Each number is 128 + 24 x the weight over its row's rms, rounded and kept within 0 to 255. Layers, rows and columns count from 0. Numbers have three digits each. The size before them is the row's rms in percent of the matrix's.

# layer 3 MLP up, 320x256, rms 0.055, rows 235-306, columns 0-63
105:110120129112139154106116140126096107099164145101161140145147131153160112117164118140151140123119125086123140166085122118108132124162097137128136136111070111141163120132140112066155131092146096
096:119144164103113132134143110161099151112103149106119143138176108131161108098128133130110104143115163128087126133096118114134122074127124123121159139098175159182112102153114112127151128114095142
100:143116130086094147129151166171114178148092154142100120090135072141123111148127122130137130090134096163088126089121126084088135124151146152164134120149083147167116119177098171145135143121108148
099:097146148118174146166104155115176132121129125104119142091111150123113107149145136121191155129148164109117163135122128123137101121151161160102047156113108151132103132170135138130152133097110107
098:130099107151115125150137131091126115088130113118103096161144138099129131138107133134134143102136123110106129120118106117140153145136134180182108107131130150121129110106126122098065083117112099
100:127096141144125141084136075104134111134160094109131103106140116126128161084096126092130114110167158101094107114114123139122139141150117129133134123073172083090089172116169149137113108134111159
105:094143107162106138104121159126153069144099119112104128139134099120158109147161104185124144125151125143088109112142168130105089128083136119112127146135091103114123150099116117158124129173144157
099:155149112143141125115137119068114137133114117116111143137140133166084108122115147110149123105115111122100133187121122095134105109175132160148147104092089134124124121145116111150134120171103112
098:091150156150139144098150131145147109163123188091110085118128119136144117139130140113154120170125115107181108145106112155151156154130147120143136119180111176165106124136139124134113129135145083
096:156128130061113108111124118114109139161104138136088097118168176141150146104087071112138110132102149135151123112047135107099129137123151133120126145151168132167101117117120122135080110163108077
098:161157153166157142105156156129124132181145153113116113097177172157140128107100131092129171129127068120094079140104132100112109125155112135094132153111105168127142095173105148163128113132070166
097:127143110128129131117126104110122137112124121141186094107104175161180150164121123100123131108102113097131127132168132130153112128144120150130150093124120141106106143144097104134152126159142151
100:134121158141080143128076137109110130143120139111154132118171144149148142095145115140113125153117146165109143147140148125103130157135131137096100123090153161169123157175114107079123104122146074
099:155127128119119115092129116130151100116171146119135110117108115164121155132140108131162122118137109129131153111125157113135133121106133129112135146113130097128103191137181131119089119105203152
101:116108104152164120095122162115132125110152134122145167127141172119085156157149117141069104179145122138067115162087112109147103100156138105161116077105113119158112172116081121154160119150106147
100:172139105103072140100150125099116127132136128104142146142115093138103142133115145129102134149171143138150163138094131109108181159148130143074074144145123146122075153112141107112133133155132147
093:146140085164116111142110159136102139122147131134170131135147147139144136123094101105140063161132115112122123127129146122142097118153113108107129157126132133172148117152143109161114093098112112
099:138128092128096147125107126111119140139109119158131116152100141116168127162096106182090136116141077133113122123130131151132102162158121123127113111140139127114121158101102110125141130123154097
102:130124152155128150177087130132112113117105112136143086123118131119121151126133144137120121084136140145107131186168116127081113125118146119119152119093128102151097120103161119144125102091125121
102:137167121118117114167105136088160138180114118131087128150098141163153116077153122136173140095157143115124117152083142149144126132138143142120102171129090148136138146114111110136105135135133128
093:144098117128145132125143141167093157120099158115123121121146125126140086155101166153098107117070170125107124133126135133141122154162139129139127072106146155120114127130119168199145123110144170
103:096115135101114115124156136136142110124133100110151108125117107119127159151109109155133146094093111123193149150116161085088102092119082129145113117107124151134127111163152130121127172136175115
091:120106137130131147108155119141131138171112085072139116159121122138166100115127139110162114119133144165088074159081150118133171143126117129152080150121137179099175164131146099127111151116116082
102:115144160166103132084109117110166104138138100179155088114122098130156135159105149180178129116119158099119160084132091158118147139127150130148156146134147112093142147123129102130141091122137128
098:122125157131097107109122154127107135116140159089118105140095098102081130117146066067138126157153124132102162139117114108152114160086122147122114109106100178157115131195151141164121110131133094
103:165105125121077126119099133120129131140160097108117123135139119108114119108117118141133131117120116126158116131145127120116096126078161111154140065113110119104119097125127158089121105117108103
106:172157097112101119096138091131120126122102129163141104145114089117140138140132104125130107196129154128100107150185115111145128131131127126134132137150129185149094129154171132102111131147132115
099:142104113118124153133117152103135104135139140153119145145166135123124123157134119128089139120099106115150136118122113107147157146134079151145096110114093153127095161150123132105196143111131150
094:101119149126135152120134164121133147157155125142149132120105114130142119136113138109119144123116159145098160122096101117172103105091149148136116139103139161113128104147092129106119130157091113
105:155145154113154105140148166103112116166113170143107164151114162120155121118131118117121127162135108066151141104130179121130167122110159113109145151094116141120118165115121125114133090117133142
104:126121119134093107125096133156166108126114130122136114122145104088119070125127155088111126095103139056154094111117137123157088119137164115141073162128083135121156113102116083154122081137134129
098:143133107115136136131135100134105090154111167131129098109105145098130138090124155107092146089149129124138118110064161077137151108102148140131129132174129157152170124100143121102121114076126099
100:091083141102113134116133121113154113093158085088070126138113081094139174096103145151179123171149133120110138109129105167128138176107139135119097118119129155087143153129117123146133109139135180
103:124116125186120081121118128085147149126136129135110125106057116143136111144134102146135075123158137151111115105097117089147118119092116112129130179135171187126115103130119159091120132132150094
098:155186149129120128188145158160151086133115135123157152124069132114170139084161163169145115093141126117143068115129164129141104088094137124137133082102178098105117097169115134113141127141131147
100:118125112118057079091107184091129149138110132116150106127117118110134150123156153160128121108144115128126154136066103162142131147125140177100113156137103123135124100114138099135113118130150132
104:086155160131118124134150132139109131109108120110175127179134067125106110125138154104144155157127122133174124155127134133121090101150124102079103159094134107162148142158128165112129123126134163
105:109109122119124137104096149120118152138150102166156158126132117125141114110103125143135112119100136151096116108159125131152113068174150124124124104128108098082112165091139138129105094178092064
100:171089104128107147146102099119090085142152140081151127167123146122118133099153094144143169117100166134150102141152141133127087135143146078121104130149130112104136139119095121115139142139120108
096:144110121148129136100163105140129130156181093141102150126111126081092105111139145117088135122100140112159144138119111073168134165194127127130161138090128105126170122138116124137080166089120125
102:122129129140135134207120109121106095106090138131146138133120156137112110106123133128118163141117145092147138105098110140125150117061111132159133150116145130166140109163138137131170110099134156
094:131167059091128134124140111117163129139143104114105123166096104129130148132100121114162128136111122151135095129202132097095116106142124113145129138105108113112122100116138127149114152123122116
104:097142161117109135097103110189133152135127125164152121123111129153192123150131141106128125158182172125122090106121115158131156151107105104123128096146131163139148172133124105137110106107102154
099:119119087093124107109091105113138128081127176150126147118124134159109129114116154138099127131104137143158107141111158140160143096152119113099172143116115134159076117120127140150139129134121162
096:139174112113166141129098125141109118115131124155146091120154119085158106135134156135144154114122144153125139125120149077163123113092090149164174151102130122174131115127125188146105096180138158
102:130109151126129096184130117103128148174125130108150137135149118103121135145131132107103148115155096218146106147152144139165167150137129138158133141125135130121150156147116129098138180101106102
099:115112156122172169104155135127130114165145129121096099098129101135132114136104099109151144108077129140121106131135173109139173159176143099127132155133114058111123163092099119145129141129176145
104:083146154117095155127130093080144138105167144136113111136122130092138143110096108112131152123111125118141143118102101166121114118111109095125140109112123113106148152118076132166098152096086109
102:102115124096146170122153107125125129110205101103172146121127145171062117132119165120113097128115169133140098117124146109169136121133159081165154123104136174120120149076122145169104127116133136
098:134123116116106152119142169108149157075125122124113121161133128149137156147131122149103173088101124087135119127166142126133127134135121123151143147148128128142157121131102131142149135201163160
099:132144158116080142132144149141142119135111134133117128177106108137115116132135149134126152144148109155136119124153141152101165120134146141160120088129158171159173086158138104121117125149151156
099:064134124114102118105104124116145147133154127117144071120145099137102135101117145167097130131149100132138143120140169125091114088097098117131136129179147119154131077136108137118080144134101184
106:139137112150167115146085141129165125149153121141163120161137103090155107102102169117133119127137132158141166149133170116167094115096125109111059160101130150129102144116081102115143065094129146
105:148115157160151172093153162114100163109110115118129133079117109151153136136145136098124144114117110126123127131139077144138168190074131135113152115099157114104099152144076094118099124088090125
098:123101157123120130140102133165166138136087166122093108093124115117107112146136147135111122120108128164130129109143152155135139122133125117126095148097086112139140126145105119120137107161131100
103:102102134100128082132146097125115144110136123136106092130177113191127111129128134102117106102139122099154095112099077131131127155113089147101145118165120137146144131099122126070152131134121169
097:148081132148090118121137106136140147179117099140119120104131096097137160123091118147114140109132095121092118129152128153146136108167123145178136096096165142091123088145111093161092100149132149
095:131123114143104145149134185120105126116125104122133121147208143133120076099167135124129174145141160183144108148125125150086094113133105120114163125106126123101122159134167129121180142119102111
105:137139141132116117116146144111121096082077136155126049134148112147127146160128102096118117176151102088117110111119138087132111139109144120144114119123149174102165152118134100138106149149083132
103:130145118090149128177093144127096129130128140135150139170108105080137111119105117109147116191102094102106110114155145143108150155134132122132117191091143088144140094116152084134081115125143113
098:107132095123152146131118109132129169099106143147078123169138195122152122135146149187108097119126145112130139123154130162144137171110117098122142115129116135131143179121153149108130135132144110
095:132139120149155124148144121126149099190097155084175152124168079094142168124132117153141106146126117117078124122142127140152076114142148100104121123087124139109147137113116112146128133127146118
094:120130112135158171106108123118099153136141142149171137148108102122142150143168105144130081141134109146142093184119165126122147132100079122149102142116146126117112087180140128108136101136142119
105:103091108117155147117082115114125152151139107163107145127118153150098143102097167120124134167104090115105146108135133115143158140171144123113095114119105121174124101096070094143151121151151130
099:079110128104087125133123170145142129159101118136113134099113120087112096069153114151116163124123141134104097134124138147072101132154103141118128107141108091157104107146121145118118140138133182
093:137109181172153122124154108152121130119138100144152161104127116153128143121102176179109066155169097127138114116121187089127143092137150139117164109113123163168102117152129119106179126098156106
100:077091149122107110084128110152117157115102148156093115135119130136162166132094118122154107122089138120117103109141141144118139127124148124145092107139100160104150109141115155166137124168100140
096:145127130121126149143126135153071111120133102128136164143159148149097071113151114140142198168105078130098129138131132137131108135118131149170147116092100075136063152134139130146126146128105085
104:174166113138125135124147110151094081138132119136122159131103110152154110164089121107093145107174104117138102111152119130148123147087142121122117123112130121103108102063142070122102152150137153
097:144163142139129119154144136140109117094160153154162079144130143109128149135123091120101104085148117151131122169138140156121125133145117143139092104090131149143154124134179141116107155108133099
097:136120134137138118127119110097082081165133131105129125164130151148097076142127163183127121109139112107117134099123106119149118129067106111149118131126137140118142131144133205094110123112125148
104:081110112112140131158130157143156127057132111126120153130123120135125122141128117101122096150075101091134127120097125151110086154149128137183121111109135117143101134144158144094127103153130090
# layer 3 MLP down (transposed), 320x256, rms 0.0417, rows 235-305, columns 0-63
107:156144110146109103129136120113142124137099151148081145112145122091130115133104111144105133094106157102115196148123120120143146165124141136195143102095135141140152092162144111123108175120113116
097:170153101150158133125147100108120108110140117103082123164116119161125136168137183146111161106113132125157120083100139162084147160126106126109125154145113135115150143102139163133089112160182117
102:075128172103138117100128138119119105173113125117121119163132128140105160172147163122141123113099136148144106130099097121107169086129123147118125159136115124117115116127109162086163156108116121
101:132140125147190149110170087123106096148170107136152126150123141141122165128119154128125137136090103107112099044103139116124135110131135074122165111081083109112121112114141158141169135138148091
100:109124105108150139128116089142140092113132102153108141143120133152104153152132143125104144098178144069126138113109126111123142179110104149142104138131109146153171136075132135127072161131160127
098:106121139132092140190149136097130113139122149069131146112115104121090174119174106189086137126121139112168078121096159103119165103155136127121108138136095179136085114112153111129132133135097127
106:130093103169144140170149112119149140140114173146104137114083144140130103119175140117110090145124146166141134138130142117127111158155133108112096137141100138105139089132128101153151118164119126
097:166129070122123134124121100124118120139092135112104130145154125104134128156130074143127123093174144140126163098127162133110156165099124120128073068085146179111159118115154149124138155076114095
103:112129136163144051090081127101118130139137117135161150151143107122132125157111136121078104116111181095143114165132110097143106142145110112113143111135114129117152116124125096147114150137135119
096:117132124106157146156168127106144108106134129152159130133100153112121093145132141119105121126119131088111169115108087161144186152166128129136097152157126112130110117122118142122175190112134121
092:168097101152114128127128124137126113111108108108108137146115168129106120141124132177105128132095154134119137141134162104146058067091126092123094096144142134124124124102127070116164118137153101
100:135140157159168064121103081116167107127110138112173104130159123105116121110113156109086128177086153128157109116104135164148162132151165167118102131115102113094132106165150145120148137146124111
102:085109099137117113076145127126158114150114108156163195132137084137164099128127112107137099174136150113158132124129097104141129123138084093124137106063194162143123129172108083095131138101099134
099:087152141096133147098132126110128157156130107148137174129130184139128126103110098166117152129163086095115143150113138117129088132117098163098122132119135166164157125122183115134165107147121144
097:120139125128132146175107114135108205129129150122135115114105125162081104088177167103131122137106105117153135131138140104120150134076099157128121127116104136132103103144115083148152142148099133
098:127165102120105105136109124155105106155125145120096133124144147167141112127126097155171160174149100131078134134107122097149084197121138110111123165134148127099157121088166113171151149136128163
097:142141144120130131107131137123191089129108083131115133174143148119163151101152129155107150139131107118164100151139118147110129164168167123132160132168119169106150149097109101105128144128158119
098:146140126110120105124160139108152139171144149142126142082140170083152106110139164179134067165104182101101050155165156129098152105148088123123123104112136114154086143128140131142122086106142097
101:128118142080138169119114133121127104099100163191156131113121140138111164099130173144124135123130149142165168106133104087119134143093187118128128140105129106112142185194132099136143129144142149
097:127113148129193113113104173138106158116157102119168150096130110089138108114119126131112103137079115128112097143118136179125120152095130092107125139143112134141104127131125111185156122155133138
097:142128116093145165237105178135173108132134100116110114125128142139090119125148126139078134149151135137148132120130110111126111146118097142125129079130148084169118107141131127136096145134151121
105:096099126132133163117115079158118152111110086168101111140103130150103119099131122144136136101153149118161111131143114121102104103096117143158109117110130099130127141127133147072093106144160145
094:131108151120151112150154089131081085157114094090134121114149154129148097112063104159165154112149095145115120133112090104131105134147146120122154126150130137138124129152125155116136177149171153
101:136139110082132141105111136157108167122181077145111133137090107145101125118117130067148131161152124087148106100135137101104169103095178101072127161111111106160159086167108122115205122154110128
099:132153135112142056109136170126112134141141145138139084146125133085123151087142096106149100116119118075093117126139082104116119140139146091145154108132113086095178134108181160133100085157149109
100:157099099124153145168152169158146155182106153114141182118107154089104127165131181125155124140102106124139137114143116088122160122094123116132168111111134107105135129121119126098090143158099175
100:113137077137113127172078154136127147120137150094122114167096169087120155133145112154141115128090068110147111135148120117128155147130105121124123133131117118105124152129167137135116094145146126
101:100102101171149111079114078105109121130116105128107106181123114113121124087126134147133171077102124138136137112157129132124154129122113150100146147126127102110121145114131100127139174099158124
097:127116110175145126121162143169128144145111115132141139147112148099120095153094122107131111094098134098094158126097097122132100105103108150134106128134104138144142130118119132122105132076161116
105:081105109121131174141145112118138113140089121151090106169131151172098078102183136119117161121100092090111165101134138168118128120148125085141115081100108139135108109105148139088124101107154130
107:070128121129143078142170176106161148146115110132111105127111131152120194159177121111118156137169121133131093112142128142166116098092113126121147083115134086097124125157142156137133106130096127
094:140129119146117127157121158145119109144168090152118103129164108083134131141133143133154118144101133163143099123151095130136095135104113127136154107113094124123109142139108127140145145120122106
098:133135143113176165082117147142171142134150152140111125155135124150129071137154157122122130071177096132120085138116167093119169130100135117111093117126146146132134140093150072128131124089086117
101:150101131117144157102135125087175105123118115129146135125115079127130141145130129085115089153163163111126105168127170136131140113167122130169159089135105153100154114140111132168134123125097161
097:152091149080137158143142174122158130160166105102095157091164124100132151136180116124099138128097122125119107125145127156061146132142118133125151112137107125115063129139149124154131148175129151
097:141152169120121123116136094149090125085109117086095146070099119150129109115161174118181123151123127114150152109130112143138133110112162077144141136092140126120115092081123122153103133180130142
103:121085134141119117160141089146130134108146114118120118140137130132139138108128104097137130151128151158134134120141133114115120131132117131090123127092163139149111097147150137098131110140095102
105:131113127070138157168112087096120126144164109139133136158117116152092132152131078111144133102127148091156112127122146101123147195103109120104158122109132127127096150062107084165125142165148122
097:161140151129101122129158085135112123133130148138135123068134148161112138157114110125135143155117161140111161152150130117104142117099176125166147109079106106105157106122129112148078108149153139
099:070107156147086115152128081118120130126166089114121123136157132140131139143178155129148112088111113115119120119161152120138153115147123137142103094140210108144142159132090114128114078146131125
102:161124097155114176109131194161148125136123105126097151169148110142119093131109107106108122135122159102132123153157138127124124142121097117140131157116115100110111076141127118109128099147126129
096:122105162128152120183192102144134062115114115149138154159115125120141124095117140159113117145129126130160168135142149177101111142138115143095145134129148121127159105121145169147078119114100198
104:124150146122089109119111137129128121130132156128087087131102138155151096135107145127130146105150122119128141105131113135151113178100110163103104131122122183127174113110122143159161140106134168
104:106123174098118097079127159134103097103130124157146164150139125142134094131142146122105112116114136124194146143118102141118151090122130126126116120109148169130085110096148129106167148144147144
099:143144121134130105101139140137157141120091136126152147141129117166136153160155108168144156131110114173089118136129141160124128179082130138119124092141099129132100170109089124115078124087126151
103:119143131125163129177121109156114112160137093180108146145165126078083180156110104118149123098122170133171191137172133111116141142155159116108117147088122131103147178125145087124169156130099117
097:111098158118158111079145168091143148088136134127104119149142076163166142083158116138109125097091123112136121129108084152123131137119123130113150146130155137115193116135138088113116157159061147
102:118141129064146119128099159132166107165103136194114100115164147134143075142153154098121137111140149109144171153070148105138137139144114145138131150134087145136091125157168085126142117114177145
103:118136106112069155111124134150188126109141146095102105146146136130129106139130140078133146166120124112164150128140152149125118114159162159153069178095133169139094103135124092117120096128129134
092:138114111133096094139150140165143128098159134118106133167114079091143139130080130141147122144132120130139088131123104136116144145105165137144143119131135141158148124138162158154143141103144109
100:128100163130129112127128104070108101127139104116106140128157120164125115116121096130077133166142098168139129155139120116116179071190142101168101164133122101105111135160125153093138164129155149
100:189112170141145093134112152130106118134146160124115168116132142147113148113135129132114119115179138110126168141074113172118126147121161126169141097077149121135117153123140109106180139126156112
107:134131119157142133132085151116148125165154114105120181162108107137139132174121091129124132109115173143111159114126091120142111124152097121106123121127153104136137110083114130166111158109153122
105:127164132140089115081145148131142088142160138137144103159126156140137122123093138130108150131120139117167148127159129121141152148150149134129098159113088110114142157158174098103165138156142120
102:099140137132145162124115121077154135115113105107124124120167153143124126114120078084113086127108128141130178105092097153137138128129104141121151118152160130143102104122152128131115120125165124
106:119100130129113131110120149135137162127152122136125118139157126126125096112112116106164102106150153110052124122117097141162163162145139151137150086140132110162096093151088126122116125133145148
100:138167133139128109104128163088130124108104136146139104105115099127114148169108123133127138116105147106124071126107144118161113124141171122113149114133103102134121124076112127126120153134087153
097:170118124132124128141103087100144102093146121147134130136149142095111134127115089122122093066165121148129133149116084114121150091097167134107113167102147161127131131104144145101089132137140165
104:155136144075090104129072161139168124128156140131175149134127077121179100130146153100126164131111155154110161137078131158153103152149091121134139097126170102138119093150148109171187116125108153
099:140128106106150100125120154099111077133110117158090114152124154135156128123155126093128137175096114118153166176101106093120104110129115112121153167098122116165102164127108136127140111111142141
101:187146118152161167098101154126140140122129117081127146143158143166109140153161138145153119084132152081112160117110112132159144159108077074112131155152123128086128161116134157157078157123136175
094:135139103147106134108144140120145125132154097142094148175134099158077112098111169142183162035129148105159142141106136120141095142133102160140125121144143088109151124127161132139142142130192089
102:106115138141118156124104093116096120087091106174112124128170143154130119129127163123139168132090155103127154081101111110093100126107126118146090153092147104111123134131123171117126135134167115
100:135138125146118117068117078134174121113129091178154139116132128128135127124098125129162169117126097086095138173154135075136153115162160144146170169138123158147116120124144113116108130141111089
098:115127145140141122158149121123104132147141108077113114087147100137143140158128129056123115125083146160090126148142124132068109150117112125102095095140147134100095155116135186140080115115126128
097:143107087112154116102100130138109136118156146098151115133120134139166160135151159141118147128123122092183120192101089135157127130125124132131148105121131134098132123100070098157119139177149111
103:127112098160124115164158131170099115140089100148121114120129134106135136141186111165120177120105116154138144131119175147119167153118174126154124118141100121157148115116076135149104122148143136
094:099126068133134129121127118122145151147095111139084137097088151141102136088133124127101147132150099153103165151142121119147132119124131081134120172169121101098139092151092128088115129157141121
102:135146143079111133153159117120122140115092184137124135137128115130142134128124103146126150141147122139105133172145113126081104086090088133131131132177110106148117149114157098181108093133142147
100:130113148076114139123151093183132134150111128147163117131137134122170130144104142101112151102143135153156152132120081109130157106152080148143132167120105122084134123126167105165118137152117093
098:109121150126103115126120113125117106152123117163083141092122136151104130149149139109114107182127110122135118121137103164180129116129108113157100149171095142113077148147121117147090124164132093
# layer 3 MLP gate, 320x256, rms 0.0544, rows 236-306, columns 0-63
098:117118106121149136119108131122100156093119131172148141163118164134145131166135146115134129116156120146149127152169143122114130107105108169155123104169142109136108168147084148145131123092165135
105:180105116124128083087127157126072154154105144113098143123128146103129099109102151124146085092168131132141105143124116090106147117114126116122167105111099136167108128139113120111081117095127119
107:111141134107156168167094130180141124155164110114142114132076115117092177129158115092146115129139101153114127102101132102140140149122147110145115140094108171129138139144144146151098124155108142
103:108141137101157119143139118105120186145091118085124142172121160162129182127123107100107110138118124124165125100112169144146096113102129105142134094123172134101159114137126154144139154114117108
095:112130086136135109128162130101148136143173120109115081139132109136127156122140132132128128129107135152144088133116175145141173092153138112150154135122126146134104125138153127126135102145139141
098:097136117111071127142109147150081145104143098092138124132115110120091163146119169104166106110152141157111135105154135117146131067136110133113118121115098128114097136138116174148139133133164129
103:156128097147146128147140101127110105144102092145109142148146149075151114112133111121179126097105131093133140144150112122112119141129145120132143074067111164123147081185135174111118135121140124
103:138073115073152167109167142137137115111144125148100129150151076110153112132118142143110113146128086146126142157079109136099131124106131166108095182061070137127106179166180144131167092115100114
092:114093164135138178144137133130120087094140183104136172151133119118133130149098120110161150117133166163147147152131125113134139106095116190166116136099087165133137141139108107125159096097185075
100:107140150131111167110096110115149149122128112115173137137136151086158082130141079144086100163119172149125111149160167144138130125098149153145101071162109114170137143086139123085146090082138113
104:153163130128110127132126122147131106149077114126122136106148170130134119147079130115083118151094105163140136105121142124145134131121135099104122093141107147139137140154087124145078148103088124
099:104148163103175104077154179115158110086121082149150116124131174107139146153122095143131158111164109102162118120121136135158138094100155149109149133080122162104143136118138087126120127084112166
097:141124118156167125079137147163146117120111129118103125100093152094157091136115173086143163098075127143126124135111126107128128128143108099133085122122133151147142114112088154137134151115079118
099:178142150085126132124122149144108192144110178104122147148188129152120119089120121127091084141155155159139082121127169134127104127141138156164132106121103115125121143106132110137115152134146108
104:138141113129158123110118122136143136100125120202121114080089101150148137133139147124130161079118147139127087111144135090114140128118141142128175130118173131138141090131114134184102108128144182
093:189091120105108155182138155128129119143103132163139134130089118112153195117109143139138141151137156108123117121155138149124157120180125111114117121095138104092128113151141113124133114112121129
094:119127122129101135171107134130145132108142150069126098129169106121078134144137105154156114101092102136132161124109120091146133125119109145126100121136115092118127096088166131090110122131125100
102:137136080138133099135137123090095128101132084133113158133091142150095124131096084140120100161113107109103148089147155067137173109125082140135138115158114140123145127103142144124130135100147096
108:107144095155104137119169108151109130118102130109127117090149121130121143166104156144127126111110152140139141097132112146136160131189057129094152123162114152099148073137130100137133116066158147
096:101141125109150093109116166151170113097079120168130121110149125166137102132135083148109147122091137079150136119122149136174107115110125121100148126116080145111113121151158143111139146101121112
100:111171144166160133140146135127093119091115132186139095131135175177149133139119105089109115176156113126132148182147168125138112115121136131120161099144137138157143194128122132130089151164098116
094:131149107177128098142138146122169107108095141135115161121120116116148162150137122105135114091106169133139144125131142176107125120161131109100122186112148134132089138137105101079101140093117104
105:138161129118154131131078133096157126142084138143104119148153131123129105115103104126119140116149133100143135127172127132101124125123136137088136122146111144146163173121062127105135102149111117
106:117129145157126148143120094118090149112167095126183119125133108120089136084127089085108143130145114131142112120099088101155108143109149170148114103125140110106151155155147084135111136157089146
096:080140174131139136123118092145102147134135102168101089161081147145087154147106144102118129115105121118115109106141122134115107087131143107143098108191140172137103135087110121126149110140114125
109:117105129128122101125120139118119125127114141115126108136130139107117106151124129148103149139117125130133107132176114127119095143092156147167132118159125128135196099169151127074092137086132122
101:114166158156101121134108146160161129129134126122102145138109136152100138109117094115146119115128135111130121162189165109133107111129100115099097133104168080076110135111146146162153165120128106
094:106111103143133110103124128118149134152122111122079159134103140167117107137118092103120059134124111169093117153076143117064148131119096150119171154102140129104165116117113165140093140150130128
106:117116184153152094124148152143114141099110154141104127167108122139095102100095117129151090164088149081144161123089148113102171145103173102118111125120136160099153097149140135142126120186131120
105:141108128139138158160144178144080108152112149114142114090098100125158146115070174144111086118123180147108151124142159117119137121148127126110144152110158180151102103179155102173137168130138138
095:167123102165128123071110157089103149128109132103135098143093118097112079167093140161107177142120125116161106128067157158166118109082153150114102151128144144134124122115129110088130131160120147
089:134193142137122098098118153095092162147158142133143124121118119168095127138109107133120150095154126083096163088152099148108110110095109101131157120112136107131147100086149103132118092101153143
101:118126074150128146112108128122153156125147100131131179123161102135094128093127075157185116085136143080149146160128100125129143111126104151133082129144121143101076149181088145119127137118104126
102:178130106148144110143133151125152111118155107111110115103119157132094138113110101141187133129123118100110124109192125115166131112133117134165134160126116095111144071113092138133093111110130168
102:126126101134112123141110141125152098120141127127070159135140117134111134101065105140085192127154122129128139144124116110142116154096108160157115100110114130131121102134137202082157113106090133
102:102153093117127122104151131151149123132088116099148126079152109112135155114140132145163152101120083123110163126142137100117123145144129119118112127169125107150088167114163100090166137138148137
104:107099130118180110124116091106137118151176109162111125117138152126142138180109089099114154123098150135113133090097127166085140117129113080104161146091147079137094131083155113173136128147116137
097:137106145110150106138078156103123138095132086129110123115149142116156096135162155147090122155077112158172122116111114100149149135155120150104119141165160088121108117153165093131108169132119128
099:124097098147072132122088147119121166129141138147121162146177115126141110130120126132164102113122117134120142140118178115124149139167166139121102133123144166104167184134132124152114094113104122
103:108142108118088144109076107119111106119107117164141128141125083130109111129120145146086129146142155138119150109096119163116147151110141073137141064085143115157086156105159138137126180137164123
100:134125084114139153156144164138142118142160130185155154104094140139123152143136144135140136110117115131119134172148091162127142108103160131131164149087152106152150100140153121088144072126134111
109:125127112169103163111127134114124116113124142183145128132161108106159109157094114135087127126132078080113124132120125142133138128115102098121122089108096101129161141107129118084126126091114126
103:133168125126119103089070140125132120108132109149104125154075137116164076138127126120120109161114109162167141112083136118116156167125118135147153147086147160124109090103165121133154127181097160
098:145130100111095133111066142149169128134117113118154142097170117099137103144124149099106077112133118128110107099142115136138078128110090112180110123126109108136175096141110079131128116165120108
096:099101155153124081128128135117099158096162122173138108132118130136097150149086154111099084113146122156156158114155107115101132175131100115128098132108158139118132118111105097151128139117131143
097:165133126131116105117153151106112147143111136153107125130124091125123169091099102147125148170118108083183112130155089140142186090150160098086141122143100133112173167128116122103104113172096092
100:132132102135099094142157140147143125107150138113168147137078110167133086087119140126087168140138121134120129129119154132128112094109136108091164105142144110170103176140125141120119141118089165
103:131168135086128153114156106146133119081147089133141127138164165097127104128116116153111103157159130114147087136129069123115116144115169116128112140107105134167114137067129093108123140136127160
095:096119103124111145110148176088095072074108119087137117165125132103119157116107119106134138099125132106182116070150098154149138147153104162162121155123181077124186155144134136166118143133130126
101:166139086146129106087138131132122138120173163102078124112098102117105091150135131160135175150120083126110165137167113129127160138160118129117101089134163153114111127116140154138141113106092102
100:076151127101115149134173136071171122129139126126143101131096120106145138101167124139170155130134096121133158104145166066131101110147105152138089121147100128123126124101177136138164128108148086
104:169134120113138133178088134080062127095125108135122112107156118165129112133133155094169119154134125117114120132109163119152142113150127083108107127117116122147115100118154181111143111165112144
105:139137142127120142123109123169096162152114130169100137091107116099108117170142140178072126135088120144103141102087094104127188122094169115122104074101162121090100145093146149108135143091139104
101:115115095109127139101114129162135144174102105115141136119126128162107110146137123150151157115124118177090109107159110119141104113094100118170100150132133098105096150134137133088114137141114136
103:113119134125137092122160103117150140112082127137158180120133107136095123112141094117133134145113112096098127105119132150126123145099150145127140081083085133104166179102078133132115121129107113
101:139134127149157132120114122127179124114131128126132125156125139144113082098137149108093121122144125148134141120098119092148124097119166145133114143142101115120119155082108139129157157086112155
094:108139111145115099133140175158129144126164112141151104098110131110167095179159140093139145113120175107147099130084160159082137173144113151159125088135150116086167154123100138172134170108129071
109:154164092154109144161145170132113130105126141119144180121141111144168151129139099142174103136143138087147138117127139112139134122110138131077120127103106113093130150110127145067089102164115157
101:109148134143177132070156139157174156123108081089117145100156166097115112141112126121147105149119140113100116122120099123122143113125103138119092098120149136100105104122122119097087151085168090
099:112122082152156128164168084139117142138093115151111113123129083131127116127129149082110137132131134092101148135140097104109130115170107113075174134106120125133177120092124111135140151138141125
099:164140137129124141150134158123183107111136130124145141117160115135157119115114156123182130091152195150137152135148145142130106082092156183180146103111105116112146155161150116084140112114138127
099:103152151145127143121137122135128158097144153110175098165148113134135146112151152117145156161116166102115094102117151171108155134144128101103121154192129144134203146130139142151127104168101147
099:083138158117183172129103109150088147113135150150154102076124148096105125104099155155119159141092131107119086144116161144123123160112136122095115134083142133112185149152114133090145113126137146
100:148162116126100149083094151124117098119141092155143125153105155134099089150124177102103169128135058144120137122127151107096110168146142125140138110106128140144145085128161113119128101117104121
096:111097070151096143125137137134152141118147114139169174170088086123118128121099098114125111109129100126152112172144166076126118151163150179142149132139108136127136104099109115135147125172171140
098:117077084138091120135092116148134145105116138158149130114116174122099147135100128149169079131123113164154136165133116115126142106119112139092062137129137160130126105090146163139162115126114113
098:124147117144129127108109163114125146116137137095100096101097103056073131126110077144120107099124114141130122140114125150151177086101129154121137116156110166116109128076090150115100131121169132
100:135164086140112135127145125100160120092104138145160114133131132146119126096139076138152093145190129130105140157128131123199148133132100123163128128134162151119148125133124125108141084086162093
102:155156155100189153165135150119159131143120088122165120137090122140154157098085127119114128107142109099153127156139075117109152108117133145106121148104133142110108144168179096182102148142107123
088:114143089135158139141150140117099096143166146155121105097159130103114131140138137125091146105150176140122169139163115119167132138136133161136125103126159098182136106157099149141104135099131108
101:103123110153105095148152157082098134158111123106100104157116134122096153140186127099116110126130148115135143129154074111124122131134106108129093129136084113160141143160127148107134126141162142